Weights of a small transformer language model.
Architecture: untied embeddings, attention and MLP in parallel.
Each number is 200 + 30 x the weight over its row's rms, rounded and kept within 0 to 999. Layers, rows and columns count from 0. The size before them is the row's rms in percent of the matrix's.

# layer 10 MLP down (transposed), 2048x512, rms 0.0348, rows 1023-1050, columns 256-383
110,228,175,206,193,205,209,211,216,204,194,124,207,209,218,236,235,209,190,220,187,222,196,213,203,139,191,189,201,174,101,215,134,184,208,140,173,182,198,224,213,228,170,206,225,206,215,211,168,217,187,175,199,211,226,233,177,218,230,200,140,179,207,224,250,164,189,186,167,179,211,213,216,109,150,214,201,162,210,170,181,229,214,183,233,193,177,232,179,178,189,171,190,258,176,209,129,187,162,203,198,171,198,207,241,139,205,213,151,157,180,208,110,181,200,260,217,144,172,195,258,229,226,195,133,181,202,201,221
089,207,211,193,189,154,260,186,213,233,216,184,111,222,165,196,206,191,210,146,163,170,200,191,246,183,171,175,199,103,182,145,191,165,244,211,172,177,209,136,194,169,188,183,173,240,234,178,156,190,245,155,238,210,171,238,218,245,207,166,231,185,162,195,207,150,199,225,181,198,203,237,177,194,189,238,200,173,216,206,233,197,184,199,162,178,205,183,234,197,167,167,180,224,229,190,185,232,198,204,140,174,154,217,211,183,209,203,277,216,212,194,196,249,180,241,203,206,174,200,185,228,218,212,207,227,223,177,161
093,197,211,278,204,208,249,202,196,190,139,205,180,115,243,160,232,166,230,198,253,209,226,226,256,170,236,215,210,211,210,215,179,178,242,213,204,221,190,185,220,173,184,182,217,152,203,174,252,194,217,195,213,144,223,127,175,189,193,108,175,208,177,234,174,234,151,202,220,228,223,211,208,181,145,194,169,164,171,220,194,241,194,208,233,210,185,168,185,199,166,217,204,178,236,159,247,191,322,216,193,204,181,234,173,188,178,199,201,172,166,262,222,196,156,178,156,182,170,218,155,204,221,117,198,134,272,192,246
113,161,215,177,194,177,233,150,210,174,212,179,152,216,186,173,177,212,216,194,183,177,290,243,164,210,186,168,194,244,228,239,202,191,217,221,234,194,184,127,206,215,189,197,196,173,168,182,189,209,187,224,201,189,176,227,235,195,183,162,192,208,169,221,187,217,217,261,225,225,156,176,232,184,218,217,241,231,194,207,225,177,150,182,158,197,180,173,195,201,231,178,232,241,235,224,189,145,255,210,172,198,186,208,236,160,191,187,142,223,227,208,231,200,216,197,255,207,239,265,185,225,170,215,148,172,162,247,176
105,181,172,235,208,241,219,182,201,174,188,161,189,153,220,216,210,168,228,236,200,215,222,227,231,144,186,227,167,165,211,183,192,206,209,173,190,198,198,207,204,201,162,168,171,181,210,152,204,162,144,203,186,237,200,236,218,194,183,209,206,190,187,169,159,215,199,187,208,166,225,206,242,235,213,177,201,239,197,270,190,120,179,126,172,141,176,207,216,197,221,204,203,194,160,290,185,234,218,196,175,168,171,232,228,217,146,162,178,151,230,163,237,252,212,188,156,276,194,224,232,201,174,201,197,240,205,228,241
109,229,189,210,157,219,214,219,189,185,169,241,219,191,165,233,188,153,175,237,215,236,160,204,210,181,184,217,241,163,179,207,201,187,184,133,195,183,208,132,176,190,183,230,222,194,219,185,162,212,154,147,189,203,240,207,216,194,168,178,232,266,145,177,163,165,127,218,182,233,237,198,191,217,210,235,174,228,142,175,143,149,198,141,219,243,206,225,217,166,182,181,193,188,205,162,222,160,222,241,186,218,223,173,182,215,202,130,240,168,240,221,205,238,209,200,235,179,174,181,239,177,208,187,223,226,177,151,194
105,182,192,229,171,183,168,214,197,234,166,191,204,159,177,226,194,242,216,182,205,272,198,174,158,200,232,199,220,189,198,216,238,246,215,164,189,224,170,201,253,231,182,236,175,205,216,175,235,233,213,195,257,212,182,208,255,198,190,204,217,195,159,237,201,191,191,174,171,224,197,183,208,190,161,186,232,200,222,165,220,202,198,172,173,190,211,144,209,184,196,166,222,195,202,151,173,186,278,274,224,209,213,163,185,176,192,210,209,232,299,222,210,200,188,208,219,171,187,145,219,248,198,178,223,175,169,208,256
108,214,261,236,190,160,144,173,196,209,244,219,232,270,227,180,143,151,215,199,209,185,183,197,220,236,206,167,208,211,187,190,171,208,223,186,200,206,220,237,195,231,171,262,169,250,241,140,160,192,215,222,198,203,240,182,195,254,238,214,161,220,190,226,232,209,217,194,193,208,255,183,214,224,178,220,157,191,245,209,242,169,229,227,268,201,244,210,220,180,191,159,194,212,242,188,240,219,191,150,179,161,210,164,192,169,199,205,185,185,197,245,203,177,224,179,179,281,195,190,192,153,166,221,177,209,188,208,201
107,206,225,135,245,204,195,219,121,187,178,249,158,205,169,162,207,179,193,182,162,188,221,247,230,198,182,198,227,251,234,251,217,191,145,184,182,194,189,175,190,225,251,212,198,154,193,192,202,211,215,191,178,237,236,229,203,162,184,195,144,215,197,224,197,211,176,198,232,256,261,179,233,260,221,231,175,228,210,237,217,172,206,216,153,202,180,210,181,177,182,179,220,238,227,210,208,130,198,183,215,214,158,196,192,159,186,201,122,211,203,231,247,218,188,240,216,256,210,254,285,209,175,162,189,240,205,145,200
094,201,204,203,242,241,232,157,140,157,241,238,186,196,188,185,167,226,238,151,172,201,185,283,224,195,222,209,219,238,212,231,234,180,192,179,208,185,203,189,195,190,173,210,205,168,207,237,171,223,187,206,173,204,248,248,213,186,212,212,253,149,206,131,250,160,237,152,225,271,158,181,159,203,226,182,198,250,171,189,195,217,235,161,179,229,235,170,193,188,211,226,217,198,198,249,243,216,122,177,204,206,215,175,238,215,182,162,203,243,223,177,227,229,135,207,173,221,228,221,247,233,199,245,177,187,164,271,159
104,199,168,211,186,209,182,213,186,182,220,159,213,219,226,242,184,255,148,242,199,209,188,207,151,191,157,194,222,192,199,229,203,185,258,250,220,213,164,220,226,173,145,183,214,170,204,200,258,185,177,201,201,149,257,223,186,174,198,162,224,164,212,212,232,233,226,176,197,217,188,224,205,207,163,182,240,177,220,231,226,306,218,202,195,183,242,193,164,204,223,205,247,223,196,255,156,169,207,188,182,208,208,209,175,197,182,202,201,178,224,167,167,172,207,213,218,212,253,174,148,147,196,216,198,196,238,172,185
110,175,215,153,227,197,151,200,172,226,254,237,206,204,187,196,195,173,225,229,228,215,194,159,200,227,149,172,184,213,215,240,165,219,168,223,201,251,217,218,203,170,206,176,192,246,242,221,177,205,175,196,196,171,165,204,190,175,203,243,220,255,185,229,221,152,233,191,220,189,188,193,247,185,196,196,224,175,188,232,252,156,237,187,194,212,178,159,220,267,169,186,198,221,119,208,149,233,209,202,146,165,227,195,192,204,174,244,195,206,263,219,222,245,172,222,184,192,213,242,207,195,198,188,205,192,189,265,188
102,175,203,179,179,161,185,222,186,210,242,205,164,192,179,162,210,233,178,163,291,168,203,181,256,233,232,243,223,190,196,234,222,198,189,188,254,226,205,230,186,261,144,227,199,266,196,154,172,211,256,243,217,235,186,217,193,204,184,186,213,208,283,222,138,248,211,183,156,208,166,164,190,238,180,224,233,196,174,212,179,215,206,268,205,166,162,208,177,235,199,231,161,219,209,182,129,214,254,188,212,186,241,180,193,149,194,174,233,213,219,161,174,223,215,210,171,178,130,205,178,187,271,185,143,197,220,195,167
089,188,199,230,212,181,213,186,180,178,227,207,174,220,171,230,190,166,217,206,209,213,222,178,190,235,191,228,199,229,226,199,239,224,214,162,175,217,217,242,202,221,248,174,195,196,211,167,192,219,203,199,219,201,189,182,183,168,212,248,258,183,166,273,189,223,220,186,191,153,182,178,172,148,215,178,180,184,217,208,205,268,183,223,166,202,202,174,212,209,209,163,156,158,181,186,239,210,261,187,218,237,222,204,227,161,193,173,156,248,216,223,250,200,219,166,180,196,198,176,214,165,207,187,210,197,199,185,219
091,236,237,193,161,178,212,209,227,181,213,166,188,204,203,200,171,227,213,192,219,173,192,282,223,214,198,176,213,222,183,214,208,161,242,197,165,236,190,160,166,252,225,236,168,205,148,208,234,251,240,232,170,184,158,243,164,190,173,180,199,228,186,187,189,157,209,174,219,184,207,225,139,215,204,208,221,152,191,175,168,225,168,247,210,152,230,186,227,190,134,218,180,158,197,206,158,219,195,184,213,204,239,210,132,167,213,184,185,191,145,200,221,192,161,208,205,188,250,172,199,217,171,163,186,193,195,219,206
085,187,243,243,200,210,166,185,182,169,186,162,135,172,194,197,184,190,185,142,218,228,252,198,189,208,208,191,240,156,209,201,185,194,202,224,198,211,238,225,176,177,182,205,191,198,163,237,180,174,138,258,227,191,226,229,224,165,191,125,235,200,215,228,218,186,236,162,226,204,208,224,240,206,177,261,234,170,182,261,213,141,189,170,166,180,218,220,239,192,193,145,166,186,189,192,169,161,167,191,214,206,146,170,160,167,238,229,198,242,198,202,229,178,204,212,229,196,152,209,206,212,188,238,173,168,220,204,142
090,180,197,186,215,232,242,186,180,207,197,199,230,221,191,148,189,210,222,235,282,184,208,164,164,175,238,144,217,250,207,198,163,181,190,219,239,215,220,189,231,177,213,140,192,181,184,167,190,162,185,179,228,181,188,124,249,225,215,193,141,218,229,240,156,278,112,232,172,211,236,230,226,190,231,188,227,265,218,167,191,188,178,145,227,162,200,213,221,204,158,196,248,201,181,157,251,211,199,203,169,193,206,193,197,210,171,200,164,156,170,214,245,195,225,138,230,154,145,219,185,229,240,203,285,223,228,168,197
097,245,194,189,184,215,206,239,227,214,165,180,192,247,147,187,218,190,189,199,178,215,197,143,270,153,201,205,192,199,185,233,246,185,219,165,196,211,267,226,224,175,198,206,234,184,198,207,245,216,232,162,175,161,253,172,232,196,195,189,262,144,185,209,174,190,230,246,214,203,214,220,168,135,187,163,226,201,188,220,204,220,243,221,238,202,175,191,203,213,176,230,230,225,176,172,178,173,188,204,203,198,192,159,171,203,230,215,221,183,151,233,202,206,204,255,161,210,202,226,196,250,217,158,263,183,199,140,186
098,232,242,206,161,228,223,190,239,182,237,182,192,241,209,132,215,190,187,199,216,212,212,172,165,228,201,170,115,156,241,188,260,194,196,140,178,203,169,159,206,217,173,200,199,238,216,163,135,180,239,221,210,163,228,204,196,193,184,218,229,261,156,213,224,207,153,219,211,213,222,172,210,119,254,148,185,155,235,201,213,173,212,207,233,154,172,224,188,182,271,189,266,236,177,180,201,136,225,168,189,241,226,192,247,207,194,232,178,193,163,199,235,161,200,160,206,179,193,180,198,141,162,202,194,194,152,209,235
090,220,207,193,176,193,172,185,218,162,223,220,182,166,205,195,200,194,191,173,189,237,153,200,190,170,225,193,192,222,170,205,177,234,204,181,223,224,196,165,216,167,214,180,246,178,144,259,236,179,204,164,183,189,180,182,181,248,176,148,175,219,289,158,170,172,241,198,172,184,205,277,193,249,239,207,259,207,246,193,207,243,229,183,226,252,217,207,206,206,202,181,158,244,179,207,217,213,145,193,218,178,223,156,208,231,206,184,200,204,199,201,213,187,160,262,199,190,247,204,157,206,233,174,192,206,219,180,160
089,222,205,235,229,215,214,200,236,212,169,200,186,247,114,229,241,227,184,253,211,171,225,173,217,210,159,157,145,206,151,198,206,193,189,208,212,182,179,238,177,162,179,234,232,158,214,193,226,179,200,220,167,219,221,257,175,199,182,221,222,171,227,180,185,204,196,216,174,209,210,204,199,197,211,235,203,205,239,274,242,194,198,234,172,195,236,233,184,185,201,178,246,211,166,166,170,235,212,166,234,181,189,205,217,195,194,228,188,180,247,208,181,203,191,186,212,211,180,196,162,233,186,215,229,235,221,245,216
091,204,187,233,197,176,132,230,209,194,146,169,180,195,184,195,152,156,250,223,222,196,244,243,196,211,182,252,253,286,205,230,206,198,219,193,249,217,241,183,204,193,199,212,192,201,239,237,256,197,201,167,172,203,233,177,147,218,195,172,187,186,229,166,188,208,179,185,288,175,236,264,241,192,167,208,191,193,194,183,232,189,164,245,237,195,240,228,140,242,219,272,187,196,232,215,170,188,177,194,270,215,235,245,157,197,230,209,215,207,157,170,175,186,199,227,220,224,206,210,147,234,220,188,242,134,207,160,213
091,206,258,292,214,246,162,219,242,185,207,229,184,203,215,193,216,188,138,219,257,200,195,199,215,227,223,221,237,198,209,203,218,152,217,228,212,227,179,178,216,167,205,208,178,188,215,204,254,196,175,179,237,143,187,268,184,196,209,180,210,221,193,198,209,181,198,170,235,187,197,202,176,171,163,257,189,223,176,143,191,155,208,200,175,243,209,204,210,200,208,222,264,202,188,251,265,193,153,261,162,188,199,190,186,196,213,164,238,262,173,206,264,230,175,176,227,151,217,206,188,188,193,226,195,209,215,182,144
093,210,160,219,197,154,173,200,223,200,182,203,172,231,286,244,230,181,198,241,188,204,141,190,273,174,220,248,209,179,164,183,245,167,234,203,215,287,126,184,209,223,162,161,212,201,279,196,224,184,201,195,139,180,249,207,265,200,234,203,199,212,211,216,203,224,155,227,237,238,197,228,192,244,189,211,202,207,199,230,228,168,242,232,175,204,215,140,170,217,182,229,148,231,191,204,154,206,258,200,218,183,150,221,164,166,205,190,200,136,202,190,203,191,175,175,168,189,247,182,176,203,198,183,204,185,222,176,222
090,206,150,186,223,253,232,202,122,244,251,220,213,199,206,177,189,239,183,214,183,212,203,209,185,194,185,208,163,193,214,196,192,154,241,184,195,182,234,240,199,209,183,158,169,162,202,159,209,184,179,236,179,233,227,160,230,198,191,179,164,187,158,186,151,167,188,223,254,220,186,149,127,182,196,200,209,206,163,188,171,206,218,165,153,241,199,245,265,208,181,180,246,223,193,162,199,151,236,166,196,175,197,195,192,176,197,261,240,155,205,209,153,172,168,166,233,258,185,238,145,165,157,210,144,178,189,159,205
099,221,165,222,170,238,208,207,206,213,196,252,215,157,184,235,189,210,207,141,209,179,208,159,175,211,223,175,170,225,208,219,198,184,197,130,229,214,200,231,147,176,216,170,216,233,204,201,184,188,215,200,226,201,170,181,197,231,195,217,180,245,163,178,212,200,187,171,208,200,209,206,161,197,248,161,217,259,179,208,173,214,189,191,212,207,232,194,201,165,212,227,193,151,135,187,191,200,206,189,186,168,197,192,209,151,225,233,205,213,156,200,254,256,174,214,200,183,152,214,166,147,188,228,218,174,189,160,199
098,176,236,174,205,203,178,283,217,181,201,231,201,212,227,256,231,247,251,255,182,115,132,154,251,228,201,127,218,165,184,179,215,189,219,186,220,219,237,244,276,239,194,190,189,223,156,205,196,201,171,155,197,150,221,191,174,249,156,208,186,257,232,214,162,191,243,194,218,231,208,180,202,188,205,216,195,189,227,246,203,239,211,217,189,175,233,243,225,179,196,158,200,250,213,174,191,259,173,190,199,140,210,161,173,216,205,163,194,140,198,176,174,185,206,175,255,182,184,187,176,164,191,227,183,170,178,196,203
095,190,299,218,226,173,152,190,152,196,226,171,223,147,177,235,232,219,217,189,165,285,184,229,168,199,213,187,203,204,167,154,169,191,186,218,209,174,157,207,236,184,264,267,212,188,181,189,196,227,176,231,167,223,158,220,228,190,246,204,189,165,194,178,210,206,216,178,214,175,178,159,169,178,215,204,188,208,183,162,204,211,213,210,168,275,231,177,201,194,155,194,231,192,213,185,215,218,164,175,188,179,190,160,194,214,283,163,290,221,158,199,236,217,199,199,265,262,207,243,203,218,239,186,160,233,184,250,146
# layer 10 MLP up, 2048x512, rms 0.0456, rows 1024-1050, columns 256-383
093,209,205,212,236,209,204,146,219,178,225,189,277,213,228,205,212,242,227,230,227,168,151,202,199,158,139,184,198,208,162,172,239,158,204,199,217,198,204,209,171,189,191,166,175,193,231,161,202,224,183,211,246,207,224,225,199,218,121,160,203,219,169,245,245,134,227,166,207,157,188,142,170,176,209,246,249,241,159,188,191,178,196,222,176,185,183,142,187,180,215,157,177,207,196,166,216,213,157,204,220,268,210,205,189,181,220,166,189,223,156,199,215,161,218,167,190,192,191,209,211,178,224,219,182,206,155,191,246
094,189,153,131,213,168,162,178,215,257,216,210,240,245,174,217,136,214,172,214,195,201,229,203,194,205,228,230,163,196,200,194,190,229,175,135,252,197,217,191,223,227,168,173,190,173,225,185,233,212,215,219,222,211,170,212,206,203,220,214,208,180,156,186,213,191,150,229,230,196,209,176,251,190,193,198,174,202,257,221,168,195,208,178,246,250,230,217,182,177,229,173,199,205,186,147,128,206,172,252,215,170,207,153,230,203,202,199,201,211,204,175,227,204,217,221,185,161,142,235,206,188,195,242,241,247,192,229,240
099,206,228,229,176,217,175,213,216,247,189,177,251,164,218,254,237,168,201,228,218,194,121,192,271,176,215,230,197,151,179,178,201,192,148,161,155,186,202,212,174,203,151,181,159,216,205,215,242,205,227,179,229,218,205,166,193,178,189,209,190,144,216,209,231,190,187,158,164,145,215,204,175,189,152,197,183,169,234,203,184,202,253,207,245,198,241,208,187,158,174,212,179,184,197,172,192,192,196,205,187,220,215,207,155,194,203,199,275,208,172,215,152,186,160,206,164,152,167,178,198,176,252,191,214,247,241,140,225
103,210,195,235,239,160,196,222,170,226,241,205,255,190,183,180,196,134,199,182,212,228,198,208,175,174,248,203,204,187,183,215,230,240,216,182,228,199,221,213,200,193,192,193,211,209,227,214,216,223,207,174,180,232,173,176,224,169,138,184,207,193,162,269,220,132,193,204,177,218,222,205,190,194,188,122,208,219,245,167,166,234,226,215,228,198,201,166,214,192,270,225,223,207,193,213,192,160,193,227,203,160,220,179,189,154,212,203,229,229,188,226,195,246,192,151,195,186,147,173,202,231,174,183,211,200,169,166,213
101,202,248,180,184,177,253,187,158,187,182,161,181,184,188,133,213,205,181,160,228,146,202,190,192,192,175,158,189,215,225,195,221,187,149,209,216,236,214,271,167,186,215,166,186,181,178,181,176,260,234,226,244,186,151,193,191,138,190,183,255,240,197,181,163,224,197,249,162,175,171,196,185,204,195,249,230,180,250,198,208,184,160,257,163,214,223,233,214,224,179,164,166,182,241,228,166,254,200,234,194,210,191,226,182,184,158,158,168,185,200,204,112,223,181,204,200,225,226,210,176,205,212,165,214,166,144,225,198
106,225,187,155,168,212,235,226,189,218,182,202,224,202,271,219,200,185,219,211,207,148,141,152,188,195,250,165,189,231,195,232,223,194,226,200,226,199,235,124,217,208,184,175,200,262,195,150,152,169,227,169,193,180,191,212,189,184,189,185,190,232,195,240,197,167,228,235,222,189,147,157,241,191,204,197,170,197,135,187,162,184,230,191,248,169,151,180,224,204,241,228,179,231,176,222,208,229,184,194,174,185,255,180,210,260,266,156,113,183,218,175,210,165,198,198,185,225,144,198,214,201,263,221,204,184,232,193,180
099,200,226,185,162,199,205,220,205,207,222,153,220,182,218,225,253,137,238,214,174,140,194,223,195,161,193,191,231,201,182,233,159,222,170,177,161,199,225,216,197,207,213,201,211,208,174,214,229,168,178,157,204,195,177,213,200,205,155,242,218,205,209,200,173,168,205,228,187,182,185,236,194,269,188,209,159,157,208,216,197,196,191,211,214,192,163,178,219,189,220,196,206,222,182,226,201,189,205,205,204,241,170,173,231,181,182,113,176,148,177,216,152,202,246,227,223,162,206,182,195,184,213,232,213,196,180,216,205
102,234,202,224,139,200,182,188,234,199,228,145,215,175,286,232,234,186,185,217,262,169,205,165,229,172,213,206,171,208,111,212,143,210,243,185,217,195,163,183,183,189,203,205,208,216,179,174,275,192,181,159,188,155,163,194,174,194,223,257,213,201,172,226,211,189,167,203,161,151,263,213,233,226,162,192,148,200,199,151,207,178,170,106,212,201,203,193,201,199,229,229,193,192,171,188,195,268,176,228,247,174,258,224,186,171,204,251,208,150,180,186,201,180,193,118,218,159,206,218,141,161,222,207,215,175,225,155,173
099,183,274,194,196,163,251,161,242,159,169,198,224,195,156,185,189,223,180,207,210,190,241,157,213,227,168,220,179,204,198,241,178,211,181,203,145,256,209,205,167,234,189,212,161,186,224,177,273,235,205,226,172,218,192,162,144,170,158,188,248,218,213,239,215,267,155,191,174,133,200,195,200,220,247,167,206,240,241,198,207,196,174,193,229,192,212,226,193,246,179,226,205,202,183,170,196,230,164,268,232,212,219,248,158,197,185,210,189,244,218,218,193,151,243,164,244,224,171,226,205,182,192,162,228,230,185,197,185
100,205,206,188,224,164,200,202,188,237,229,243,156,152,174,143,199,240,156,232,181,205,234,145,176,221,230,204,205,202,206,188,198,208,213,216,207,153,136,166,148,185,227,156,260,179,229,211,156,209,220,166,170,196,129,176,227,151,170,227,211,175,211,200,195,156,192,214,186,180,199,206,215,189,205,246,248,191,229,226,231,239,186,222,196,206,176,208,217,218,193,169,212,218,134,178,217,210,198,203,275,221,209,265,187,184,169,241,202,177,164,232,150,234,212,162,180,205,215,204,229,175,214,197,203,241,193,217,261
106,205,199,212,176,152,150,186,217,209,205,185,218,202,229,230,216,217,181,222,206,190,210,223,202,202,274,221,256,203,164,257,234,252,240,149,176,168,177,185,209,218,210,160,206,224,191,211,270,222,192,193,217,149,220,114,217,183,187,198,130,211,154,228,215,188,224,152,179,194,161,160,196,190,206,224,210,192,224,165,169,241,188,153,210,181,207,178,216,243,203,238,178,232,212,176,195,203,184,185,226,177,221,236,173,194,168,214,214,141,164,239,248,153,186,227,235,180,148,152,170,178,211,246,162,162,137,244,214
107,235,238,269,229,241,196,160,215,235,118,212,189,199,199,233,185,187,176,246,174,163,181,232,210,188,204,194,229,194,229,177,184,169,193,230,192,203,175,158,174,253,146,206,197,172,231,183,170,206,214,173,164,171,224,178,245,243,171,226,265,207,176,219,178,194,194,187,212,178,187,148,242,178,225,190,159,232,234,201,178,187,263,165,261,236,193,201,190,145,202,201,194,162,163,170,260,232,182,208,263,184,242,220,237,211,162,174,198,158,165,182,179,215,222,180,204,222,219,159,173,169,172,248,211,151,209,165,222
091,213,182,159,189,212,168,211,155,194,121,221,197,146,255,154,238,198,192,222,145,225,203,237,192,235,231,212,187,189,157,188,194,191,234,230,217,183,248,213,149,208,125,193,206,242,224,184,190,193,221,201,183,234,165,201,200,182,195,208,192,200,203,171,258,199,171,166,178,226,225,241,199,182,200,211,146,211,191,204,202,255,142,200,238,198,232,196,211,196,218,167,267,220,205,233,142,158,170,233,182,203,177,193,183,268,171,150,164,197,208,163,155,253,201,164,227,200,193,197,211,222,224,192,196,188,241,174,175
089,190,198,176,228,187,189,207,176,199,185,200,176,244,233,204,236,188,215,212,239,178,199,180,235,241,221,178,162,228,211,169,218,202,224,174,167,211,213,190,217,145,201,213,238,184,205,151,200,196,241,180,178,201,240,179,211,217,204,208,234,196,233,192,169,201,210,254,152,188,179,215,207,197,211,161,175,179,240,227,206,192,204,186,262,221,194,240,135,203,198,216,201,222,219,179,172,146,188,163,200,169,233,192,219,224,192,195,169,199,182,143,169,158,177,222,161,214,149,199,235,197,196,178,212,232,138,175,229
083,223,229,241,241,217,180,232,220,232,177,158,250,193,237,177,189,182,165,201,192,133,161,261,167,186,169,187,255,240,223,169,205,189,239,223,206,260,159,178,193,196,176,233,145,201,230,193,197,176,231,189,226,204,210,144,230,219,191,244,199,185,200,245,215,197,180,216,216,192,188,205,205,155,171,180,228,226,202,214,234,190,213,175,232,159,207,182,180,167,201,260,206,199,198,178,230,192,198,224,234,240,221,189,205,211,201,275,182,167,183,176,133,199,173,182,180,191,184,186,204,222,261,159,202,203,206,206,291
097,285,221,216,198,158,205,210,221,227,166,258,208,206,247,242,201,180,152,162,147,196,234,203,179,242,212,268,186,167,179,186,250,223,189,226,213,183,200,169,175,221,202,199,197,185,254,186,228,208,179,186,176,175,206,247,208,207,174,285,285,225,188,187,205,138,198,187,154,130,219,207,236,239,172,196,140,213,211,197,210,222,204,215,192,166,258,222,196,203,165,183,158,189,190,176,176,181,214,198,206,199,216,206,237,201,235,193,184,260,184,213,183,218,202,217,177,179,222,187,222,253,166,212,167,202,193,166,246
094,200,207,167,230,195,188,176,230,205,173,219,192,223,235,212,183,180,202,159,210,153,184,193,222,191,237,199,164,213,185,239,196,180,195,236,211,227,194,194,184,155,187,176,152,188,226,175,190,197,202,219,194,213,155,168,166,226,190,209,200,231,144,239,204,191,174,158,103,194,159,180,185,228,203,212,176,201,195,196,175,199,218,180,217,158,184,223,202,210,219,198,224,198,182,169,227,220,180,207,157,190,193,252,193,213,233,229,170,200,231,238,201,196,82,195,197,171,144,171,235,225,189,205,229,215,190,195,228
096,183,154,223,210,182,200,198,182,176,159,194,176,206,203,239,221,202,190,221,152,223,236,199,247,201,172,195,237,200,197,190,204,214,178,181,198,253,139,228,167,240,159,194,214,239,201,262,285,186,144,184,202,158,237,139,235,206,201,198,196,174,251,199,188,183,205,204,194,182,150,221,190,210,197,210,263,272,173,231,167,239,232,195,218,190,223,248,155,235,192,194,171,256,195,191,212,206,107,224,195,164,170,190,146,171,229,211,219,234,206,191,182,242,186,165,188,202,137,225,144,225,232,199,165,198,197,210,203
089,193,271,206,211,199,160,203,173,199,215,219,212,145,204,181,234,202,196,169,178,219,201,192,249,225,203,209,219,248,199,130,230,186,206,236,220,178,150,208,176,200,199,203,201,158,211,162,240,213,193,224,190,183,181,199,172,179,169,198,172,160,175,225,207,184,219,263,124,176,192,180,239,205,226,195,207,178,240,167,184,211,201,210,173,174,252,141,247,203,241,251,216,201,226,167,195,196,203,196,154,201,237,217,191,147,234,229,214,220,174,176,173,178,184,162,245,179,160,174,135,216,198,250,151,212,149,200,189
111,184,221,235,204,186,145,163,208,139,170,219,175,244,147,179,150,181,170,164,171,188,150,192,251,246,169,213,198,218,190,228,169,138,178,130,170,219,206,238,206,218,261,218,201,194,228,198,222,218,237,250,150,190,225,217,253,174,184,132,171,189,220,221,235,227,215,227,189,169,193,176,218,196,208,189,162,223,198,166,185,154,183,213,209,157,203,178,233,228,225,196,241,176,192,224,214,202,171,205,153,212,206,213,208,167,211,213,244,265,262,201,171,195,220,195,216,248,215,235,184,180,223,172,217,201,232,185,263
090,257,243,179,253,161,223,228,225,223,217,210,175,143,222,198,170,238,158,117,208,210,165,201,205,210,212,191,203,210,207,241,172,171,193,175,211,196,155,158,188,227,211,158,166,227,184,202,214,200,190,235,208,227,200,177,208,217,140,234,192,216,176,194,207,169,203,234,203,203,196,200,151,211,242,227,170,227,195,256,192,206,149,191,157,189,165,184,228,213,225,176,234,168,165,183,182,184,160,226,196,239,192,212,255,145,190,237,250,196,164,231,240,168,229,193,249,199,198,223,215,188,226,211,167,154,207,181,225
088,239,189,186,174,247,173,161,206,192,213,209,232,234,212,226,149,199,228,188,225,206,182,217,171,199,188,245,153,211,183,180,189,203,241,172,165,195,189,173,214,232,230,201,178,230,248,170,213,198,173,255,197,185,215,183,181,168,139,241,229,181,189,195,182,193,186,226,114,238,220,192,153,202,215,186,200,213,242,192,171,189,225,205,201,232,191,177,245,162,161,189,174,187,221,138,233,212,189,171,185,171,205,205,125,198,155,162,230,156,181,205,227,219,231,200,222,211,164,207,194,213,216,200,175,230,234,157,238
088,178,157,196,205,168,148,182,192,200,237,165,203,206,200,238,174,245,235,168,182,138,185,221,225,241,205,221,164,224,206,190,201,199,131,268,193,169,222,233,215,198,206,197,246,195,177,136,194,183,175,247,229,185,194,202,183,168,195,251,212,198,203,205,224,195,222,234,214,173,212,234,179,181,194,211,240,195,221,158,193,194,242,184,180,216,135,224,208,209,219,178,217,231,226,205,243,226,169,134,193,224,201,213,242,169,188,175,225,212,217,198,192,232,208,206,201,151,190,205,202,160,207,261,182,193,182,175,197
093,216,232,228,244,223,180,188,262,230,213,164,216,178,238,183,278,208,189,194,132,234,204,191,200,212,228,159,172,197,198,220,191,232,186,170,197,253,182,200,218,219,220,186,181,278,158,201,175,167,232,166,261,183,156,180,208,211,200,179,214,186,222,167,202,228,232,164,181,161,191,217,186,163,228,186,140,197,184,218,152,199,215,252,192,189,224,259,193,232,198,187,173,185,203,226,200,224,180,224,192,211,210,191,243,205,220,224,189,231,195,142,190,202,159,202,228,206,221,169,210,158,233,158,275,190,221,219,219
103,209,158,154,186,210,194,207,240,178,156,208,210,227,213,214,147,188,208,170,234,256,245,235,193,169,172,205,247,189,256,208,186,229,214,199,185,171,157,258,240,229,200,193,223,135,161,214,252,196,186,227,161,207,215,159,235,188,201,233,205,215,197,227,240,178,202,196,192,207,183,198,229,254,188,214,180,216,257,201,178,194,243,204,183,214,142,137,188,211,171,244,209,220,165,179,168,203,230,188,208,279,164,238,203,192,160,183,194,202,220,163,196,225,157,185,200,180,161,202,183,211,150,235,159,203,141,215,244
107,213,192,200,175,140,201,202,194,176,232,155,223,133,195,218,213,147,126,189,242,243,175,201,175,211,171,187,196,199,231,111,176,185,200,183,203,177,161,216,111,257,186,128,221,166,189,187,233,206,249,209,247,199,195,223,217,162,217,167,255,187,174,215,172,179,192,199,211,152,197,224,173,212,196,188,208,185,188,192,191,209,179,231,229,201,254,239,246,162,254,181,204,229,170,181,118,222,163,228,256,265,257,222,168,163,247,178,161,209,222,201,187,178,199,183,182,215,255,205,191,177,180,240,252,197,271,155,194
094,193,215,181,182,187,235,150,209,206,173,240,196,228,209,148,181,221,206,163,237,161,222,151,210,241,227,225,203,196,204,224,205,245,164,127,223,159,216,217,265,240,152,262,191,181,193,174,136,254,222,232,193,184,172,208,172,183,188,202,215,161,155,263,259,245,203,238,247,185,210,203,210,203,220,207,196,230,171,240,221,217,162,169,174,198,142,203,211,223,197,229,237,167,164,201,157,179,167,205,180,244,182,237,182,257,183,192,236,138,227,161,203,169,183,166,195,210,147,220,206,145,180,250,207,172,178,209,184